config.yaml
num_key_value_heads: 5
head_dim: 128
vocab_size: 16384
norm_place: "post"
init_std_o: 0.00528
optimizer: "soap_variant"
beta1: 0.95
beta2: 0.98
lr_head: 0.00543
decay_shape: "exp"
final_lr_fraction: 0.0
doc_mask: false
train_tokens: 1403000000
dataset: "wikipedia_en"
Each number is 500 + 50 x the weight over its row's rms, rounded and kept within 0 to 999. Layers, rows and columns count from 0. Numbers have three digits each. The size before them is the row's rms in percent of the matrix's.

# down: layer 3 MLP down (transposed), 1920x640, rms 0.0377, rows 880-932, columns 128-255
# up: layer 3 MLP up, 1920x640, rms 0.0423, rows 881-932, columns 128-255
down880 109:489474514539487511425439495559427399522500574459435464470467570567493398436485383454509489521580490478588599486453463552567519452513425451518480489439475590531522481491504543505476493511502503416509529534430576434552436551479456508459437534510533543536544540500518457494611488461638663590503529481436514465466444608557475578425432472492581413471455510410467507567522515488559486470454
up881 095:488468444501489468410486475491507340500478551486506410403428525444447510433539537497582534494479576567559567494553581495521486440470395443504533504500534486614605527506522494461569502519490622445495483514558524491562512584517516545579455538541517574492519524441469458489529430591456477478579465447530405426516463469445445510526552549542519425482545548554505498510553556463520465627478
down881 098:532470477546437516559463554489603540457509611435430492489439512470560507448522559595609525541501525503440503519523492503551460459441526530502435460509498448429443330534518546522566479473564518568576446518460479447469461507494534420494558522445454537469517557527518597470464500507469506576493549469435411494450529539484519562470504553447577559489491478492580541495465541424539463532475
up882 113:452448604507546504574496540511460484531502504460480480560478504449526504522440482512498550468466501454505487503559423528452607548423506559381517539515487463516496474471452552545466388436421482459550449548511528439572533459552456530578521489423532461492425466518582534476515385561526547555472467528465423568459515498409581404435470473421527415530525548489514455478515446526483469456428
down882 106:591543445493487509517601465474462511494499482521467492427482486578454445603488463467513469489472495491554483438420464477452480462576550482530562434560483493540617391515464535516451440447416407478564446574449552484564442455539548448462504487539470464564514518578427472588498512505527492503505481501438506518471510538508491496430488530467572509557507427468431450472517530479513541550451
up883 096:495388634421579459625518516497510533490514434486410481517461445498428510506494514587685314566512466484476510381510482504449453410480523510483508520506450539467464499545505572481492544519568484459438572447529580434458534449498449419559592533535479512536451507509543619505423388519508509450441467490434522541504537502521430525544512505549463483508504451474512434489500478483454467439490
down883 103:517406470564546353520511528501549464405504459454516466424442514537495519467507498495536533458506487518486467542460493487533437452495453509503541521517522542465514488364512562520497481422493455539482536543449536523438537578462442633510463479537491493473470484500586516517470529550486555504501530514497556471564442562529502500527429555457502494513575525541490490565456490500622488514436
up884 100:557538534523499549566539471513479455508493505441557552542508529492452438523596479492530463496524398479470457532489438469428509441488509456529515467580484480469603451567361503531467550436594505585597506515374486445503575535519587577600471446449448477396511556437400516476492518517530542534586588541391520498502359520454446542426523581522448457372525513457447460484539472552467435503483
down884 101:544472571510500552552478536517581552513560514515488544506481481566596483505527490428448493495576544472607523466404421571485481487500502408470481454488494471547444424468521410534473494486471573440503532468501515483517458545490554421395479435545511478541414463614550513525491475490538447492533408523479466456599564524504481561546550393540595546502411585453487536446464569484487493527566
up885 087:519449396441480407468499459499559431582518494383523437493569580515511487496500418464535524479445489573487451469464536462538601582475611413473465493453468453546432510493469536443466487505523420479477563581453585574545368450414543524493458509483476547422538432505479518526520475451411517463498465423484502388533523455413466495433456472547402542603534435463455538567486548420501484492377
down885 096:477529468455505414543475432560555606510486584543400492477547500514444545440499483517479434481521394528498465475475542508590405494495606520558458499505557603518544522485468497521524547484543465567510485535482527488531560574508522514540523522401491533479428491490555465473424558517452562507428468444515383479442475615509462503492529478571536421587490481522483490544508562546450444418593
up886 100:473563513493526478484515451488457590453506579478474484490604530518515551426523518571646487552382505437548501475472551568545497422499519518398599538536483459462492380534456561475432547494506499495482459458493485457489509488511483509468518506490486432485496483550492494480508604498479501418544517513517476522603512602428469407500494523543519490504488571475506516438486415471537453543521
down886 107:374580552499527533478526528471486450487457516442518501464579511556469475460492542420594476505555532481531452507549620518524457485451597395537511606487442475520475438605461475518428464562525542538485407583630486451469462483443497579509481449566492491511473479502420545502587557442592577567483485543521460537511517458486500471512499522565602527508566624507523474421536477523492489526526
up887 101:482527439525482482527464431645499519435434467442481563556427403395552502549491534569563473481507493483495510475472430437493522551546466480356451467468500550490478490472510453555473524537438522433509511533462588473526539464657518510524511534334518491498466483473475472393523477490503418468509570585572526496499549574542421462522491497436469463580475529512438505489624572546541527474413
down887 102:519481448436535524583477548485443439405569492555496533392548489555446480519498564473500452475441507541501462563592543539543510502541465459502453487560489570486480522543553500531516537546533422470526578509531535475520612464464484463420486480448513475567473501542371500551534447489470456521443548545520523530461474503544431422559439453493416535451433430588566533459539602425424438549475
up888 107:446390477409463458509483586440485426474520426553482495508507557500541503448503530493520414479659535410466514437471479482455442507482546491531550482521412485506516444483519497480477410566397623524448551474457525538502376501512522522485502462516491503457493492564477447554446510503526401526454415522476480563543487577578560465616440514557595578598544470449447496562551505437528552424466
down888 102:500520524561526507499485457515506433550550434497543533398502419526526516537471523510495431495446541422479485431450552487446513622474449605595440479524518445471480452545543530442413491545520478515477422476540547507626571544553449406401475484533433469484458436509517529570576489589425475517439455498498437540529462532530459581495544564587492334590535474596466448471522481548418430536460
up889 069:426529504405429473480443507479503572522487399409499478589455577537488452516523484460465502406479476563458538525523488521518558531483504408591458565458469574574458499541496466548498489445561542534499532427539427522503490533437538504474480472443497487592473484455428577519460436564520478514570502517473478590445447527533537526538467537480533532523507521501479565426573595460460435444522
down889 074:561551465514593542553453468470541447468473593539501529408533510447527534503461505410489570539432470524572531451537544517534466448428555573407532444539514496516487546453564577532489545444510457436554441497423538505488465582580436547613515577510537532533528453581493445629550488547575447477541432458577470436461504505571588494583509485385524478468468520500509518651507448482525496535493
up890 085:516529527484528437489609514525565454519501554499556496514514397444540528542424461462523496543526467510510456391487512476598542522387507556487482526539532437514548458532519446423496389485484535538523499428530622498545533425565522480558441529576570447613557437542536496469464415546573585510469485560341453448558534545351408494560471461466533456563431511475414563528545575451485478502554
down890 093:492469499473410500593517562544474547549507498466464461526513550492479488439585511452508542476411505516523503497507437503612546544476571467441487494467451512502529514588458431507518567556499481513490402488471489535491517462455549521518497531518443608423511477475519463421551521571413478499611381542523456492493564509491480590441584491453529476561482455594525479412487505545545515504631
up891 103:536492467509477526411541507450491595504463448472515460533496481584483434458497470479492541494404571491508500550350597462479465518508554518470422532520446442476516574421408456477602529539588541534572512451593530471565522430504501430513458470547531484485490595531529468528467382599435483366572461452494512488437512546467536590466580489407584568413540455491528508424427397477459596449519
down891 100:520508497530420491473525572469430523439541599552486563548471470501526466570520547477514491579522439521515488447490426386427520603600561429441560440501534536614552458571488494466365566547450514552469572554498534499476378484574454437443464494481531533501558492566520463427499561511567602454537551408597495498534444561420484439531567581412461496421562414437418528491556558464539404480488
up892 111:529433525529623514498421513477515540523484522556505504514461495553524492483398604547489533556437504492624572486550579494451496503534569494560514527526545576463496535521597508546522556470505496516487498479485557555508475516507493473571492545413518475605499433436476551551441566468534497536429500401531433516522519450481517468470485540575553474540454483523494588536543609477539611461473
down892 117:554514566466556453511490522573466454407487566508614530575411557497513445513504516489478491522579603425416442523483489567518508559404428519489492478559509519434440504516577586479379566431530480454358464471359488513497436504475651491503512499546470532546475566659488536494526500519551541531433523424478505467473563504515507394510509446450461591476484449511487499546594530532534486529383
up893 107:497549479512552541623519540409530605522580525396543427482504499432509514503574449481499517532524468566476462570403536475337582427506556516423530576539475548494487541500516451467534523494512529550544555595415493575472492489519493467512546516542491597516567454481511429535545496490421503417484493516522491491398480553451379469483516483452609481473452560429573515480481386562428591555469
down893 102:451471542487448456585494527540473440487497550549483493661449494499461548499426458438485582541411502513579475579488479415485492399427606550543538465588525455587483562495483459535472399497524446498445522474534503598474475480422597511518552421489435499550464496574504520589469532539580490467513648489542491551412465526445449471506571456527463524403482476460492517538468504516422466413424
up894 090:476562567516472580425586566445505604430484503472512517591466532405430502501525494579559534515542514440416485470548481527475549566545509520435522450459481557558503505465513501396572530472516541547461435502544560379475565560515553528513610550504456469514616553573467494486532540488462437464465456542533568448513451466550595476488458562559508392467423498444474427420474447515413362459494
down894 099:478474466521510556474435541536532516482529541492538542450455497462512489534527538568652506505511577600511628509518512481465554541565576526502475522557502474528550535477447486431493400536396484544539533401478471451436494531475463497513399491545522485528534552500493568579609510481518524436516535474422523561508467505476505576477516569476421390466517549565508527457468485535485441509491
up895 094:454438558435523478510529511480535456522472432521517548473538459467499498583458439521513524526469564550511463543531530476455497561487484490549564507444512647560473473446537453487491480564518518461463500547486480645486498570482560435445575534540443467520420398536487551451559516503588550607458493525517539581494490582580473461524511538456500484410504426387480454504536475475501337522490
down895 094:452434677560502443524419622530515472449500399502503607540634448534527446468539493514490479436470478452406442487463465553542502428436358464578501482415511416470453500514599506614546477511559532485494599426442533469546551431436540520590465427462481501516549488495505467507439471497549501473513454362432474501528502461518491446547478498535515533485446569510573426547613547482492500495540
up896 104:516484509549521489486490532466486594547525428485499540473513567511584467470438437464515488550500425514494384508490527465533482524570502539588430473470499590428526521482521480517510487524471450545617514542507486560480550538530490554483526519382491490456529552542506445494492488620488485475511445517537437515499495479512455463512436508478512457473578462417662525538461431526526552551542
down896 109:536507497488427504421439515537574522460501544506452515396477485493451493415446489351452576457527482553459479578490486568561482530485518546527548463453403502497579517571495535619528501538497358544492483562461469517503473427517555497542509494484574442530458595464445557490538549546547464571485494504528500346531526536422631472527482455485457490509507494405592625493550555567446497532488
up897 098:486523484469525468483551470531483545425547490563506509499535466506517441505578460531540524491519545511412399383517533545482507499502438523491519534482461495495451411478544447509488611502447477462517468524450562507606476429465519498601589550557481500551445397606537450486473411530464507590490476516495392454546550512434502404502548378585517455489502554551535467479514452498557431531521
down897 105:402479490448428513520538508540489427493521494438357497491514395495520585440458526516548496493541550488446465429598554481508458443497487554534621463479434515488507577518490463441508429617492509564507433469462543445465585392497537480475502459492417509545605513523491488520550509514464440449521499586531486529471503503472513452479503507428440521526511477520554481477440498454577457578503
up898 119:485426453385476525459517598446513471471481484512494476606468510528494480465472461504533579439503487486516570524498442580454483479482529519459526483546484546629426437563465577504522565521475460502416518566553513490453621490496461510619491453474489507495424442473400445556488489500582577519404434541451521452474491519498536573477504546545468535548562476502536487468504550409552521525504
down898 111:503529542538514522532480397512486484533468439470412550511548571419543541543571588573496537485551428453534495456488496501553490510458463427434509419498550361465539518491552470442435416466494523486558465492509527604462412434459413487435468507564447477457518525486534483477571478501421470541554524468558404542555496515524467415462510514462504456560485481496514487487548445545473523516598
up899 096:494564547504555509448472406546534551529485484487474545490479449448555453460500467480536543575417523509493483474534588535512426461455514496539516545496578496475524584562524470480493564491368525505456480527481512470539551432459499579490417573470432510493515530570600495527443641551504455485485556479430492430591523487530565390534458472503477500527508521573507496506498471473458486429645
down899 101:556624480498533476434531425617514484508576668503478426465448509596505528489529599425532516502488492520452468469467479421434426556536587437479530597532424464457470462557584496468570425529509532571561468401487485403474479415548650455603466490521525541504513383619570546422488538540503507490563476501516559473489597508495510493580425487437526469500474535485592436537553472513507588461590
up900 096:494386470557510437587501509489419560547517526411487522549491524642560532490468489367522493525532479494461465475542546528482503474424542512569465402534465466392525510599507462465521480615577535501412482539459595403474534464553445511551589450489459547564477466494554501528528571599480463508419548502455480498471463491476495595496462467540535438578475475494473489532505532481553454489490
down900 100:525455579420520460519427519544557500476475469468524518556453462591568540577522504511580500595536479474465519554633502587540498522516441530493495477489541519484441591506479510553509495513412406567494456552501481520503503402447499539564533482493539569468569573424454478506437472566480458444462605535494465520501477476451551553492542443499493499537523464491557404464556471475515401442463
up901 110:500433474483454513543538548460393454500498497503559496446516452429534526565537563423479492519488511488460464526528473494501561447529539499517575568467571460474535511402465611476481516577532450504481561444496589491449494501560484455571540500445499510605486556445486472490546500368541476549536581512420568446556409473576455405484474526433497509504505470473448535570449513542550463496549
down901 110:428463477490443561496533462487429475614552510517562543452527607492408498449528638517445494539466442515575498468478482512521466436473494469459460542499568519529483578522448587487517455515496371469434529573421532497498509569513441520528582492528508463541452434580455479488561505453473452576542548532524612468515536508560590519517478485529441598456483449479494525477520460440533498428510
up902 096:555476480479438467414541427543627678548548561586499416569492553477488452452517594440539428429436506470451467438514536533614499425541492531504595533402445449517498513522511480427557463410595525562475565536446459462554449486494562555492501450570512447525475484445479484513545487550468441485555496534473558571496373471532484448473537477544529518463575515473458466535505455501482624475558
down902 103:468526538553583525513441494453507488459503445380365574468503512458563489504531476579466428415491595513505553492487388552499512615504502481534489505563523515449441606467407494565503492554514511479564544538439438546429514555528518461539509491475482479479512546606592446495550440508420556466501460510406423438528554525489443537440506586476572503455534449472458571419571552514484515537448
up903 101:490405548500474533512532559537489494536478413456455447500465513484495443589526481496458558420528529547486520462575471498464565507536481536476390611503500508522388533498510472529605533470452510539591468462550552471503505548512466555519510435553485470571587497571548480533481651450372466481540473512548456560501500531464591563450519526623473530486545509470454485492529481584453492463495
down903 094:388501518469457475584548488529486486496459657458495495514506506461566645364538487523577337554498459477509531520377523564504478517386478502472428542475497543623485487458400434545572508511531534516530506425449518547507457413578544455471476467535620473542482411527455518526622406526488493515462510507468431503472467484455552435531459454458552547518479555463459517516465585555634499439477
up904 103:432584519519456483510516483430662576412608608514440477543468493508579512485472442558465498501524523472415510476487520428479475552564497478441544611507540484430560547526466453461465462574464441562504466474482526390500464504546581332461492511577482494506536564509591492434505456511401468444624438541504514440604521449519446558451494469526439504509501433492569496507455481441576599558470
down904 102:551494521471528553520373488524493406486504478438529485471578471551509494585365543517504462492459449579416485516498529430476585417490596517433553454531444441518519466571414466457462509573446532563525465442379516556583453524586596441540375429496569443497547470473573485436511567447531519471517510537442494514448461407599476476444518416462410468474522580568412455462549503511579472592400
up905 081:488555472541502532447582509580533540461461497456601535476479502526550450472461450582536459521446536564531490531520461576406502539454447482453470531492553522543419551469523591545463465527485461533495411497484460524503424566490485507517533557529568517550566497552502444451554427545523526494599565525490441485527505598404449461530539593621540443517533451428473494549468470492462451536360
down905 091:497492582500456444523522512538555534484597539489438564434499474546558501464604424590436526515556441474532461484541550383516507512466491520571445539438529470570508466477441439497428416404530581581410520441468515533476578472473461469545465524449548556514480486428479504499483448490405445464456418480570532488529549574465542499525481498561474560502578446442640514508460450437480445469525
up906 097:385466535587543506453482510554481427505503483380505376570542523522531552582466476487588518465489505580497586478516480529562515546439503396475442451555501482552480541518501434434466389445577450571478441456501564480562474528551565581450565525549530513475486533521493464453486598478513552525598486630463387505493510530462585515486487391467362497474487522492479564522495541642476446601536
down906 101:448466542502494494450389497533566587510501474564498446510540554503478488490504475505547448422473448536529543481526536450524534552458448407504523538512505562495486512524485465542444438522506480487415436471566481485517480459486463539471510607608437583497533606517535542473467473514397531512405553512422486574531529467445522506465526528501449552442504504425493447521442505520487478511484
up907 097:538521492624399519510462531354477518470506550491435527500455426557486433476436434519521451432412576510415508482507610471545436533486573512516538466538439533477492472531484472453529485528469409487401595500619495435568431554540479517593459488548474573463479494427558512518540547497442479449512386572421559523518571482501413474470500536488441422540500473450456503519497468458465470534460
down907 098:488574611440371439462488607505536511512469381440519465496514371438470524575495445447584592497493600542488496516483443509416454470430593412518498478524510490435421549511474472599493521560406592476468552454466479487390472555516516525373553566430541530536526480547428451519481486503472530446502517486492489467602490513552495488481461436453586457559504550535428508475530488509460513455506
up908 108:493514504504495442577476529531484579459512462479540497518483513542587529461485473460553604455473434508456544378627568513487533569519527558516492424566488572522507511426465589555519391499354459550491419565381575453511505517519449479568534527424461407466463501483497533432398571434566485463462491524539537504564531477470465535487493416452547468404531536485488542460469413470492557519502
down908 103:575501585527458529438616466570532424487469576527445477513454551460551555517535614541552614484461488481501516444571551529426499519569459565493426543449455489444472548487466462549489463473535478505532470441516456460431443455511428491461553550487531513478459524572403467537492436491464406525513568564496536519532456475438472373539426421339417405512541562489416389517384473480442453587554
up909 110:512495518501459498468487568459538531407525608456550540467550522464518533537500629586380508474522569501482583538585645524516483454492501421530497494447494504652465454522468471428506468501527540458432581442495408446504464540505507457498479529515456499454572530431497555508492444456462411378454426568440520535563460427465504642487426458453524534513491548474550557557594483506437505453489
down909 105:460452423442499568403501486555518462504512477496469500424459483453454514441430465574519497540502532501535496470547500538534529471575416487495492421510536533541439527526522573506489528603490517511521461540479578457491487603536502492544405611420561576462507504439583560449543525542460475467518441488422424515557581547544580505499430600512495537538517490410477531486473484532380443449463
up910 103:504414542463453481538520501471567531533509521474426507453483519479429470547505546515478494567483479514521492442541470513463526514451538554493527581509524449514513543569581406518494504510485546457454481611526555481514503484528525523474458512442516488508402514678514416491472430479549457474529498504551535491413496504441624495464430522516538551437558496507578470442427486515513555445491
down910 099:438529443454502402399553501515476506480419516558530573591493467526401575492508466561479537493469550486526379508456655434538502440492397446518504452480530564477494465495434551433461474483413456470466524502526483463489532517361454610480533421543514473513436471478549503541497636472467400440510499605487445509470463481543459479483445533506532490548445490429512488533529489512423477534544
up911 105:520487506474585414429401551405550540530440528497624550533521465445525610515528516545520528464475544448470426563536511460549516557397458436514517495475536509522487563445560502593529444588482519464477535484427565567560445539421480476456451457528485560535545495549515533525592562514525523547500468525544428506488344450641470520542582536537460491536539498546483610515545588515508416393509
down911 103:433450499575563482596550512519537488591477512463452536576540504533452558447503509458528377449545489528482497509527517503491485476551393485410447453512512501457412477475533499481573448524464488490594407418478424467496525486509547529607432528522568413486463577464505561464452487506522508507442401522452367483550460480614553491487555464558540466552498474480521377469469432523526525539528
up912 094:475460491442483535479481475554477494585519524492443500504465497518478494575511433470538416478549557444504488500481582501433398454432500478480576481491470544473508586463506527466542524635567506466598454519487403531471586408488584507473483498537544560546418542443573483515549429483499474404431554348497493473513553398414617614501448513501582476556495405508552523521468547429537433435490
down912 094:516349539502501468432558531529531495499510480510479574552413583521438550509538530431559498573518579482460554497397529500436520546458488619522411488510501410412507522468499508460488529465562549556554478592569416494465535426478443481399540485534483571528558504532514438582464511484555421539480509436382521535520588546453524401450560475472459514488531408555494543496491533495533481444536
up913 094:495367453563516532414562597501488499513489443571485451455469476428451541585430444598480529545514439540523512583463517375454514487452396425479513489536529453449433587543537507425563491418523542508462533466517471443595533489436460533483517487501418546494443482553476546497488485469471498522410529574465563504509485534526468511475529501548535450457489523601509511527497501422483494488556
down913 092:456453490530510592570442538400519417481521485394498529477528473525526526475547542439378460481518476448484594528464464522507486596535518498575521496488516451503559416483456479475477473434482527498535479483411509498458559470485569497501517444393419529545448511598441501370502564474501547472402503457483503522524489481528516472544491459468455551518442538484400545431518549552535487536431
up914 101:478573420489504642560461550528423475506475451435590449568383491472502484432465466538478447514455426449484499480470467465512489522594433510465498478522498495448598415494457432435561472592563552514477402483525562409503360548455515479469537452440522470470515439531485537506516542513517404465561496411501554455500481504448527524524529522399547526460442495446498425555462510587615464472584
down914 108:531491437494572561599416608530490484428503425419464425471451513409514537538453569538549537615454412493516597570449456441421411544483528448521508493359467460465464486524454504495502509524480491528518554549361460473533571425526463489460496489526504488430539557534477485483485507482487527539473557549465548485440505546471609467585429462470488539482498497379518498491389494544475445494496
up915 093:522563529547431536529567492442519528432436537507555423503494504464435525489482547465456506464405492471565487544453519534532385469523531535478509382437523423462547525435441483403541458548459492539439450528506453521429481514406513480466560462443552489472520487606519527449582475481540469554532408569464540581509511487502501441585562503515499511467459529484513440509545560537516414517476
down915 093:552442488444502440508494542517493437511568467480591509496552436587587513516540487631529484500481512546508484516530388497522565537540523409520418528510579524585439492518543502546474388429466602492484517542504524463497570498552488493476534551598453529552386464482324502562475456423476553411546385463555521502520493493512497477410499473443481454561515464484510559508529511521451512477463
up916 093:503525539501524454487445551490488439453522436546432489494535529439470556498554438452390503521477551461506523494481515467402529404505495485469463502556412560495482465549562460494463500520427575471561514405519469538443592433472377566468555489494476516467502505546453545457462476529509436527475554503500505513540568449522469569570516457593589445485456526456577509477489500550452505496540
down916 095:474535487380527543442533486564506512469557481496423546532462593542496533573456437512494374429542487497470434539525447609548526472509492540476552580448509523596456485491461509467458472430550451555443516496469476515479498517606487531477447504554499487571518455437493488564545529484466437506551421536494506524363525458427493513556460479508510531447515513474484376480454450521457604532490
up917 101:447487525484574582451514567465561433495549530555434516497531482424575489406528517549601475495545528499502474491512507492461538464515504544439485431448480556491493479453451456648561495485488491535535370576412556526533542460565422515461521500479446455583415490521452416495475440527491608549547524449483471562500526588481496456442516475492485510406491457455451541490466532506502371548382
down917 100:517540534515460514502528493536439517510529614446545576497540475559499410526460429428500489487425515432522548513476550567512522478564575456603551544518450519509594430460536482515554554612484525476424455496509446483405453572479503668467424372463526436515494574474500522512456509472512487539488479467558505464456467394442464533524481490537461454589438470547399452402489575526467661534467
up918 090:449592529348544493432499555569512515473479463450566530500529552564487514582443506610439445589562544519488597401558470491445447488529559536501451499568562483494563440448528564561568493513409466437453530534516423423509464552503556511597555476501439463453595463555519514547501548593530505458551505540564481457513481506533530431548565543565469559461585466466507420472571486513512460680459
down918 092:615600471481412578495498477547479572489429533542465486501517505466509460529432541521424499460510530416495502459521580460532575561590469522500590545442474433480483486509413448433518490422522455598532509404505553490635519520459467609521454473545450489501480448487471495526604513396495543477525486576481457452479439495486528457455509479490495471463415515467468409463483513530586524460554
up919 094:517389531464449590509470551472474490472453487405402507495507454511427456507513466432395521512551535461424490465552456396587469562557495524430522470550515480550568515406457573495587563492509482497505568467547561438501488459475559516499514425484441514404454496518473489513498523552474509523453626500534455530432527512579510454534567527529523436518463569488537490513571507481552529495470
down919 098:569401475537421530472418550503424592476470450433536406549530503436507495495438514489538509512574503520545477496488516519516542541500513453533575419467403496478516514501492586399550539430561483604509589491584541431475431402485522492534538401561458514512528469500496491481513508413466551428559457530565500445537545451584456553473459593539512521539356510576546541509548439542458548458511
up920 104:468544520490535563521405446483524422469423462475513508482532391545504398417550407366499509488512432503513514456506406519488563487520447536495458562433403436472555532389541396499513477536339547494490540509435355450651590435429618506570560519475482540516520523433498534501540630556593523440409484503451473529494548544412505569504413456452478555426462450504478480526487551474475426642427
down920 102:451457486574520450492510448504477480507445562491624496459502504432463393479392548489499540424544444489612452550539427571540550501495508511555459621509439471484536566481537514554505434576468497469463504420535525543528484593445562496560517514435523465420594571549443593464568470497541497558496516450542538460555462500442465561467574559461469489570507525476552449410501397407527330539588
up921 123:501525487439578450464515470558465494481556556523595528506404538478488495533541492500651519468505481484519579494519483509496498557553539514514434463514451539405526450551497421576497489466501427548449491549571503496471481499496364439504526600495443587595520522514545539500567563512471524494552487505525537490464577545460472451455521457486477442576571432510526497515559475463462550425483
down921 121:466534520435542496594443501519448434604561391504378583517526535553491467516582435503515415491519485576475494397521419490519534448486535514581486512394457526584524512519516504467450522386563483485475604466479445525531468545499519517437439531579478574489337449472495501514545524516416491455433438403520481527384500432611479471470464442587579562461453511502480452531536524461524494501514
up922 101:539467448505482519457480514400558506570458456551514483504475526478547553591552416528406456435389500534481494467506503414432608635543463473426540447495497446528537488563436488419498496467526543444493564561463440502465477468511501421517495476488552452459535547514555474429560506422527501500544582522526461529492553523472510474504544531583537548544432429463467478426451512452463556525434
down922 103:436440505500494527498478528527469381526480505538569534490441438470452460564517447622525552438480437474489496458497566560525566475532593529578512420548460489465489503518398555504490452529449477461485498508548582430450499528504526522555424436416541465463554548468479490517474526421474527490448575480456492518467508392519459620488461520459453398531430472585490599410554521513553475468471
up923 091:461488564473454497527494425662486458442574465484404456484493541524440529503536503546576541454477465487486579413494588483461507546462507445443470579538360495515366507466516536483544455517504533415427488412471476488515426525472437539521477461476448588538460492440549432516541549536425493546569588518494506554510402474598528486479535476463502521491507515551513435427524528479558535535495
down923 094:522558487552481493441471484552470478491468531485582487503518512536508469512522460583465512508510369487509514544534421534489616538580475446512586488551519622480497584550440489406481570473499526448453519488405536555524535498493460463556587483475510542545479510518492586487518542454566519585511520556475457581564455509364509599481505495439425500409457500413414576448521473555554578419493
up924 098:468454459558589477494438515467502570475482529521470464555512511465541529477468435512489550450507564527485526464392540487445517528537479410461573547525534509440573542533482517536546513492463561491525397524440473487434506497430559446455456461562603495492544493449499545480573542461576463508555418556581552422422471478459587451527520527362487433486545490489460410503439467465470394439489
down924 101:448459540457437510474548535558478543502438537493506559522468476489520510495469474487526488571521479594539467515520451394492518453472466475535427465453492494495489477452607547513453411483537537405447525512490552564530496441523502550599572435424497370533447509527488553450470579498461476535511459461478510509422463417465481534429489477508532426547532583544507464485473440461445452499551
up925 093:530535514511593541533546500486446552485538480481474477438479543516512465465538451503523554465543490405587462505506468526479485541429510483500527508417588528486527535418530482484594424501446505420512465501482541492538451461446515508425452437526470433380581577474438472418401483532491477420505482457511491532517497510485460500458514541410424465385466489416411475451612464577465452482539
down925 100:520463481467430430555483481463381528492463463586557523531532502604461434500469477576573373515493597538627427532538383497557487436522528464562491517509510519541503535465480478423485536542513527453454471507482550425509476502474581536530519547506526556492460501490406503515478473466507529411470435433508523569523582426555558500511536565512473562437548487506456520510497471519501488433488
up926 110:579481461501516507457479560432486512653485542455523490465485505461505534511412437516460473597541551414458488490487384540442434515445482537431482496524511482505567485591476595473510496597502537531518429526561524524514474548497520419493464492542502492459506509402534467402527427515548463541504565477490555533582526467425566541442595587472514489504486531543492547431430428465411540464517
down926 108:558542476579487438458497485474456505558444556602625478473558517520518532503516542521626585462536458481515484486481475536516520520495580590425357514583542528408452495476530632495558515589469586491516449440551477570467528504495425448408423401487403506437438502542426462564403488367521496580461450467470511612510528465457557514477488535475485493549571478480548470385456592551462534473550
up927 119:482532584497528504387510511563516713533526597526493426463430529508529458421536516481476507468530489476532540576459533518485474523483572384484461449497500505528621513431617487480376555561617436510442530477494500509487500560495455494486482506452445533593534549413543468446385517480425427514600549528584409543512467543484477525553490491525532543479573521485475532492463522539497574553500
down927 112:522459439490486524491406482536510464390433601458496474500574490568498530519514568501492476583497591436537565427467548448516540530471496401541511546533577472538582485470434504474563450546518416533493497423462551482451446539450494500422538440383445513513463494411492585537538518479498529463539528443554523448551600530448513513460525540525487509565499503469539585481537497525510511473548
up928 105:420533533539457527488518524528521492506551489422496591461474467481535479535519517513498398446497478521556343482441505547506526420513559493502502473395543448454491524456474552481475536536567518644501495520523591469481357505525564513466548570483457399383406622602451486529500551513546472487459437462450447461532523451524484516515532466445538465417545485540480538438519560594395440559529
down928 102:546505451459519394516475528569554521434496537488400353517405559550523470463551561530523528449494508476521502441484605502473548438493477626558474515592531526457490483480450475499539338532419375497602517471474476488502597598469572460532493477528527534514445502400487525439565481470462531461508499465514473544547424483476503433614461578510534528450511481473473446456491479521478440565540
up929 114:484594457620583462532425509495546456454417521436526628482530549528499471471527517428498523533494458442418482487499434448558543530436447413551514522490573491552509503565424484444375492609495504466557510444507480513444546606507504517423537501460459513504517468580483455561476503593559638532566468497501575488431438504505475452530481462526581394529571502453504484527510371418534523499470
down929 105:492502516463513471519460490493509569484632538435552473477365638515426498526554519353603574538498510419551468477425498557511484539446497500619402454439509524521541418474485541484587525526550551487456543562610514441504459564486534499498531427437584549526548427602491477477519492461571512554525509504509531515529428515425569488486492449461462424545428542438537438535478500491505419592539
up930 112:514539489462492515433330409503520467496506528487569434482578457579586473488461476462497541527546505577536580496471496563424527540437453474573490419383485483501484467472537590529509590450540552531483532569456501577404540483490492503534565516473499573509523473553511477435519476559528532548509461464497484449490466539473438520474523515489497587475468486458333508468533540483530589474558
down930 106:443499428529464471430546568472537547571496489464456482400530400486408409580550560478533606478516446589610517391468543511476542448506452529578508511481502562567522480491417502535539465516541486489470549467487459452503500495456489459537481563561537602517503468515474461418504510552437497593571461487475454468525593551557477526542485461506548467541488588468540433521501475574538494485592
up931 096:493562470505460504404492468477480542442538500462531456529456479461406561502518548441473453509483448485427485528544546489438496534490493539469511504464463527502424473544469422457533486500520515458556511447503478548469547440419497439421617508470478489531573571614442516520445490455559483535445456516504515515464473514469413506449524485474554508490492443473469634518520438510457499474520
down931 103:485412465389559522446476533507483587494513482448471494541571558498496460485442491460452526516518609346565565459508445479647508432433500511484524459492548559455513528472465451469438501411543502514497525464489424473538668476596513498587547474570508606505508495467458472548532458491545550512535388546502403523536506523575491463549547489551572448444451450472550466564524436437548548584456
up932 099:504531421536516577494519457512516499593536528428422322490475597470457520546478509413510518510528487484534456540482515484504492517447494439483504553473472556464514477511482543440538526534519590478455525423570539567481538512454371480500418535501493488374572549498456482574532558426477562574492462413395555457530406520553460549444385510489445442470476529566501485481505477577478476545484
down932 097:471457483560401530434515561528496478514540587514498554495385483574489567668486487568451511456529591510434556399515481430462540501506559483481459405461497469526627533477596450542497532520553462504463527578413492397442481521406434448466458412593577567484543475485527524503494436528485486505501488478412479371438519550498456534519499379426392574422546540448468532521560565538559494485532